From a checkpoint of a small transformer trained on Wikipedia.
Training: a variant of Adam for these matrices, 5406 steps.
Each number is 50 + 10 x the weight over its row's rms, rounded and kept within 0 to 99. Layers, rows and columns count from 0. The size before them is the row's rms in percent of the matrix's.

# up: layer 8 MLP up, 640x160, rms 0.0923, rows 385-431, columns 128-159
# down: layer 8 MLP down (transposed), 640x160, rms 0.0797, rows 385-430, columns 128-159
up385 112:49 57 29 57 24 54 41 55 38 64 54 77 58 46 43 62 51 51 37 62 49 65 53 50 59 64 49 54 56 47 50 39
down385 115:40 26 53 47 55 36 64 62 41 65 64 53 57 57 51 39 56 51 26 71 44 27 50 37 39 42 48 53 49 72 14 64
up386 108:57 56 34 45 37 42 43 51 54 32 51 76 44 39 46 60 63 59 69 46 54 64 53 41 78 49 45 73 50 39 50 52
down386 098:58 51 36 61 65 47 52 43 37 41 73 49 61 45 61 46 54 51 48 53 49 62 39 41 36 58 45 56 38 48 78 48
up387 097:48 68 51 35 60 53 57 45 57 56 65 49 48 54 49 65 43 50 45 57 49 58 48 42 50 48 56 66 73 50 57 40
down387 102:53 32 46 55 64 39 48 54 55 39 46 65 60 47 48 48 54 55 47 39 58 59 48 51 41 62 38 61 39 49 41 32
up388 093:48 42 49 63 37 52 44 57 42 50 46 50 62 51 36 65 55 58 68 49 48 71 41 48 54 43 29 62 53 46 65 58
down388 100:41 46 49 49 44 55 36 53 65 55 25 53 67 53 63 36 36 27 55 47 54 43 49 61 53 34 52 58 66 45 73 55
up389 103:31 44 37 55 51 47 38 35 61 52 63 47 23 43 54 49 48 31 49 57 45 62 48 58 47 43 51 47 46 55 49 52
down389 095:41 51 43 48 43 54 65 63 43 45 55 39 45 50 36 57 44 75 58 48 36 47 41 47 50 45 48 52 45 69 63 46
up390 089:71 46 42 51 44 55 56 42 33 33 53 52 83 50 62 45 43 58 52 41 61 69 38 40 30 48 66 57 36 34 60 47
down390 093:46 48 59 53 37 42 25 52 43 53 88 46 28 54 61 41 54 55 64 54 44 52 31 53 63 38 42 50 43 54 62 56
up391 097:62 46 48 42 26 47 55 72 47 28 46 68 51 60 64 34 54 57 54 42 59 54 44 50 55 51 47 57 55 52 55 51
down391 089:50 52 62 54 54 44 52 54 60 48 51 35 47 58 44 52 62 63 50 52 51 46 70 56 69 52 64 51 58 42 48 47
up392 097:49 52 58 62 57 48 54 50 46 40 50 42 49 48 60 50 64 48 58 42 53 51 47 52 42 38 40 44 52 66 47 48
down392 095:53 59 48 46 35 62 53 38 64 23 65 60 48 49 62 55 48 39 48 63 62 64 45 54 66 69 40 50 58 45 63 46
up393 097:61 60 45 50 61 48 40 53 63 84 55 66 59 33 33 43 59 47 63 45 48 65 60 64 47 35 57 65 45 53 52 60
down393 089:38 33 46 65 56 46 60 62 33 44 76 57 60 45 60 49 55 47 24 50 46 59 38 47 27 46 65 47 58 55 68 55
up394 094:41 44 47 73 40 23 50 37 44 35 45 44 57 60 59 38 49 51 56 52 50 42 63 53 53 62 48 65 47 61 55 47
down394 070:56 44 58 61 66 51 45 59 56 49 65 58 47 45 50 30 51 67 49 56 44 59 39 57 52 50 59 57 58 59 68 51
up395 110:61 57 26 47 59 53 37 66 43 52 70 64 55 46 71 61 47 69 50 44 32 45 52 56 39 58 56 60 64 41 49 41
down395 115:34 55 50 47 41 42 38 25 41 60 61 42 62 67 44 55 45 65 39 64 45 32 39 46 51 55 54 53 60 55 39 52
up396 098:56 67 35 37 48 49 52 48 54 49 45 59 47 44 52 42 61 50 39 40 53 52 41 60 53 20 43 51 51 51 45 39
down396 104:34 33 61 55 46 48 32 70 48 66 28 51 55 48 46 57 46 43 40 57 44 38 59 49 55 55 38 41 57 45 49 37
up397 102:58 61 58 40 42 61 54 57 29 50 73 47 50 30 56 58 38 40 44 43 37 52 36 61 45 49 51 51 42 35 54 45
down397 098:55 59 58 65 53 28 60 76 62 45 60 42 49 45 51 49 41 40 61 50 40 52 47 41 53 35 58 40 55 60 43 51
up398 108:73 32 54 50 45 35 45 59 49 47 71 56 45 49 56 44 51 47 58 46 56 43 52 51 53 49 48 47 48 55 62 33
down398 115:50 44 44 49 40 65 34 54 60 50 50 51 50 51 46 31 51 50 59 54 57 53 38 52 46 42 40 48 41 56 39 49
up399 082:68 73 37 40 62 48 29 52 41 55 42 46 69 40 42 45 44 61 44 44 53 44 45 52 42 42 60 57 55 43 50 45
down399 076:42 49 54 61 58 63 41 42 60 49 73 65 34 66 39 36 40 55 46 71 54 32 52 46 57 57 41 42 55 55 49 62
up400 094:29 48 65 64 51 49 57 43 62 38 48 51 65 44 72 55 59 64 43 55 47 55 39 45 41 57 65 37 56 53 54 49
down400 083:46 63 54 34 63 43 39 39 35 47 64 47 47 52 44 43 41 55 40 66 43 40 46 39 56 51 36 43 44 59 48 68
up401 110:59 52 47 43 45 59 42 37 43 45 58 57 69 50 38 57 46 66 43 67 48 49 24 64 66 46 44 38 61 56 45 63
down401 116:43 41 49 51 31 45 66 50 31 49 36 51 59 55 50 50 39 50 43 53 52 62 44 49 45 58 53 39 52 49 66 66
up402 088:46 33 49 60 45 27 23 46 30 48 51 55 65 44 64 41 55 64 64 50 55 41 50 70 44 48 32 44 48 43 56 46
down402 086:50 47 49 44 32 57 66 59 66 62 51 48 35 72 43 51 55 48 37 63 38 38 52 46 56 65 39 58 63 36 53 61
up403 096:43 46 59 69 65 34 66 63 59 39 53 49 61 42 62 54 57 47 59 53 56 53 41 49 62 53 67 46 60 49 51 45
down403 091:50 44 37 49 57 57 47 47 36 38 85 61 59 45 49 52 50 34 48 59 57 46 40 49 53 54 47 43 56 50 46 53
up404 091:38 44 59 55 21 35 60 46 40 52 46 53 59 56 43 34 50 46 53 58 47 35 60 50 62 58 41 55 60 56 58 47
down404 097:58 58 67 40 44 58 42 58 55 45 76 47 51 49 52 47 56 45 46 43 60 51 48 51 25 50 51 58 46 42 37 48
up405 081:55 74 39 67 63 58 45 48 30 61 51 52 69 49 35 61 62 55 56 63 60 58 44 45 38 49 42 63 62 46 46 39
down405 078:52 39 47 58 55 48 52 47 42 39 43 59 44 70 35 46 59 38 61 58 53 31 48 54 50 31 67 58 35 47 30 58
up406 102:61 67 54 50 53 36 46 65 65 57 55 56 63 51 47 43 68 58 54 57 52 39 60 43 43 50 52 56 61 48 52 49
down406 101:41 52 45 50 27 56 59 58 58 25 62 50 49 55 58 49 53 49 53 46 44 53 50 41 41 33 64 51 45 58 58 39
up407 099:55 49 48 41 50 63 43 47 53 51 60 54 45 43 46 57 46 52 69 38 40 71 49 64 44 48 41 58 61 45 69 53
down407 105:55 59 48 64 65 66 43 46 46 44 47 46 67 43 39 64 38 50 35 45 52 61 53 41 53 60 35 64 51 34 50 51
up408 104:58 57 57 50 43 57 43 48 47 48 51 38 46 36 41 44 42 52 46 32 47 37 41 50 58 55 52 54 51 61 51 37
down408 080:47 58 66 50 48 57 63 45 47 52 51 32 36 50 58 61 40 25 47 55 61 52 51 58 39 41 56 73 40 52 52 38
up409 101:58 66 49 58 57 47 31 56 46 54 50 36 53 57 59 62 45 45 62 47 54 35 51 31 53 34 62 46 60 35 54 43
down409 105:65 56 58 53 51 55 47 58 60 42 13 49 56 51 57 55 48 48 40 41 44 50 51 41 30 71 49 35 43 48 42 52
up410 095:48 73 39 66 46 46 47 40 46 63 66 60 48 46 55 54 49 27 63 59 59 51 50 43 65 58 59 47 44 36 44 44
down410 108:50 58 71 28 61 58 50 50 66 70 78 36 56 49 43 63 43 51 70 54 50 45 47 51 35 51 44 42 39 69 25 45
up411 096:45 42 54 54 47 22 40 51 51 72 49 61 47 60 66 43 58 62 44 68 41 43 52 59 50 54 55 72 47 33 40 46
down411 100:57 54 58 53 46 54 36 41 42 49 34 54 52 33 37 59 44 35 51 50 53 57 50 50 55 43 40 42 51 72 34 48
up412 122:48 45 39 45 49 37 54 36 39 44 64 59 52 16 60 50 50 58 41 40 34 60 40 43 56 45 74 53 67 34 53 34
down412 126:43 58 45 48 38 55 67 66 49 56 52 56 32 58 60 59 62 43 58 43 62 53 55 55 41 34 51 56 42 67 40 63
up413 104:34 44 36 53 61 61 53 53 50 61 56 48 53 34 63 40 54 42 60 30 41 62 51 45 51 50 57 55 52 45 48 46
down413 094:48 60 35 49 65 33 58 50 44 55 62 62 46 54 58 54 54 46 69 40 47 38 42 53 24 54 44 45 48 54 27 40
up414 099:35 36 46 62 54 59 50 53 33 64 47 55 51 49 47 55 51 44 68 55 42 59 45 49 40 65 74 53 54 38 48 66
down414 102:43 56 47 37 60 28 66 44 49 41 38 41 57 50 46 69 37 66 53 35 46 44 49 53 49 56 64 57 52 63 64 46
up415 112:63 49 43 44 55 55 55 57 60 56 47 62 51 39 66 38 46 37 56 52 41 50 34 46 66 63 52 42 48 46 60 46
down415 117:60 58 50 40 57 48 45 49 45 48 49 32 57 59 42 45 55 29 53 44 46 37 42 55 38 65 39 58 64 47 64 38
up416 099:54 61 45 55 41 46 51 50 55 55 53 55 48 55 32 53 53 65 55 46 56 52 56 49 58 55 39 57 64 47 81 36
down416 107:44 22 53 50 56 66 50 42 49 68 68 55 32 54 55 62 47 52 60 53 41 43 55 46 39 53 45 64 36 56 42 37
up417 109:51 52 45 51 47 56 53 53 42 54 59 63 52 60 48 54 53 45 61 30 55 61 47 55 53 57 61 53 56 32 54 40
down417 109:61 67 53 48 49 44 63 49 38 53 60 38 41 46 35 63 51 60 32 44 55 45 50 49 51 44 40 49 43 54 29 44
up418 101:58 63 53 60 47 52 40 62 37 46 50 61 63 26 44 56 45 58 57 46 46 71 56 50 55 53 44 53 56 43 58 33
down418 096:61 47 53 75 41 53 61 50 44 40 47 64 30 48 40 45 56 51 52 34 48 51 56 40 41 39 48 30 56 40 47 65
up419 113:53 44 53 58 40 42 43 61 66 31 64 54 56 64 51 62 55 68 62 47 38 41 28 47 50 66 51 45 61 54 50 54
down419 125:52 46 38 51 50 40 59 45 40 52 45 42 60 51 47 44 50 73 55 35 47 33 48 65 48 51 44 54 47 46 81 49
up420 100:51 31 39 56 53 36 53 38 51 58 60 63 69 33 62 49 53 56 46 40 46 51 42 69 52 63 59 46 60 54 58 53
down420 084:34 40 64 57 38 39 55 71 46 46 59 49 23 60 53 48 52 67 44 53 45 42 57 53 56 43 51 49 42 61 37 54
up421 112:63 69 38 48 51 36 50 45 47 36 69 55 71 49 49 62 41 70 55 36 33 52 52 48 54 42 57 62 65 34 45 47
down421 116:46 49 56 50 47 64 55 45 36 47 74 49 51 43 69 37 50 59 43 52 47 51 62 47 29 54 42 34 47 55 19 58
up422 083:40 59 44 34 59 46 53 51 34 37 47 48 38 62 38 50 50 47 46 66 45 41 57 44 55 28 50 62 52 35 52 58
down422 096:55 51 64 63 63 62 44 44 46 37 24 43 51 48 57 46 53 40 44 35 46 55 49 48 53 56 60 49 39 53 46 63
up423 100:62 62 51 57 48 45 50 35 49 34 46 64 49 47 46 62 54 62 49 46 41 56 42 36 45 33 58 53 61 34 51 49
down423 106:46 41 60 33 52 61 65 62 51 61 56 44 43 53 27 62 63 57 52 40 50 52 60 50 52 49 39 61 50 61 26 46
up424 106:44 65 56 51 53 29 55 48 73 65 64 52 51 58 59 48 57 57 52 39 48 39 51 36 52 55 53 61 53 32 57 34
down424 112:43 74 52 51 27 43 63 54 48 55 55 63 55 56 47 45 55 68 53 46 62 33 51 56 63 53 40 58 32 53 51 62
up425 085:63 37 52 48 32 44 43 55 49 55 51 59 66 49 57 45 68 42 70 49 54 50 58 50 39 41 25 48 55 30 53 42
down425 066:47 64 43 43 59 47 58 59 62 60 43 46 50 60 57 52 49 55 46 46 36 58 47 45 29 54 53 58 33 48 40 49
up426 097:56 60 46 40 50 57 45 55 57 45 56 55 36 52 61 65 42 55 55 53 56 61 53 50 51 52 52 52 42 53 51 31
down426 089:32 61 58 61 22 42 62 49 48 44 31 44 48 62 37 50 46 61 53 48 46 40 39 56 49 41 53 37 58 38 48 74
up427 105:49 60 50 59 72 42 55 50 29 56 63 68 45 53 34 44 54 52 56 39 31 36 65 50 68 31 57 49 65 41 51 58
down427 104:49 66 47 37 48 39 52 60 42 50 71 48 76 61 51 43 61 51 45 56 45 42 54 30 41 40 50 63 53 41 59 51
up428 105:48 48 31 63 46 18 31 65 58 50 62 67 63 56 66 51 52 58 58 37 49 53 65 41 51 48 55 61 41 30 52 63
down428 106:56 54 46 48 58 54 49 44 19 55 65 30 69 44 33 55 44 46 49 44 52 51 42 57 50 62 57 56 45 47 15 58
up429 093:60 52 41 53 36 66 40 54 39 48 58 63 62 23 47 51 51 58 56 52 48 58 42 37 54 33 35 47 59 34 57 46
down429 077:58 67 38 51 61 61 68 51 54 51 59 50 45 41 45 50 52 60 54 42 59 59 53 42 54 60 63 57 66 32 26 46
up430 088:50 52 39 51 47 45 68 54 65 48 49 63 57 55 38 50 58 60 48 45 39 54 66 48 55 30 38 48 52 44 51 65
down430 080:58 56 43 41 45 51 50 52 57 43 49 30 49 56 54 71 63 55 50 44 46 37 44 51 61 63 52 43 38 48 21 67
up431 091:68 56 42 50 48 38 25 54 45 40 76 71 43 38 40 49 60 50 44 45 45 40 46 73 42 44 51 59 49 52 55 31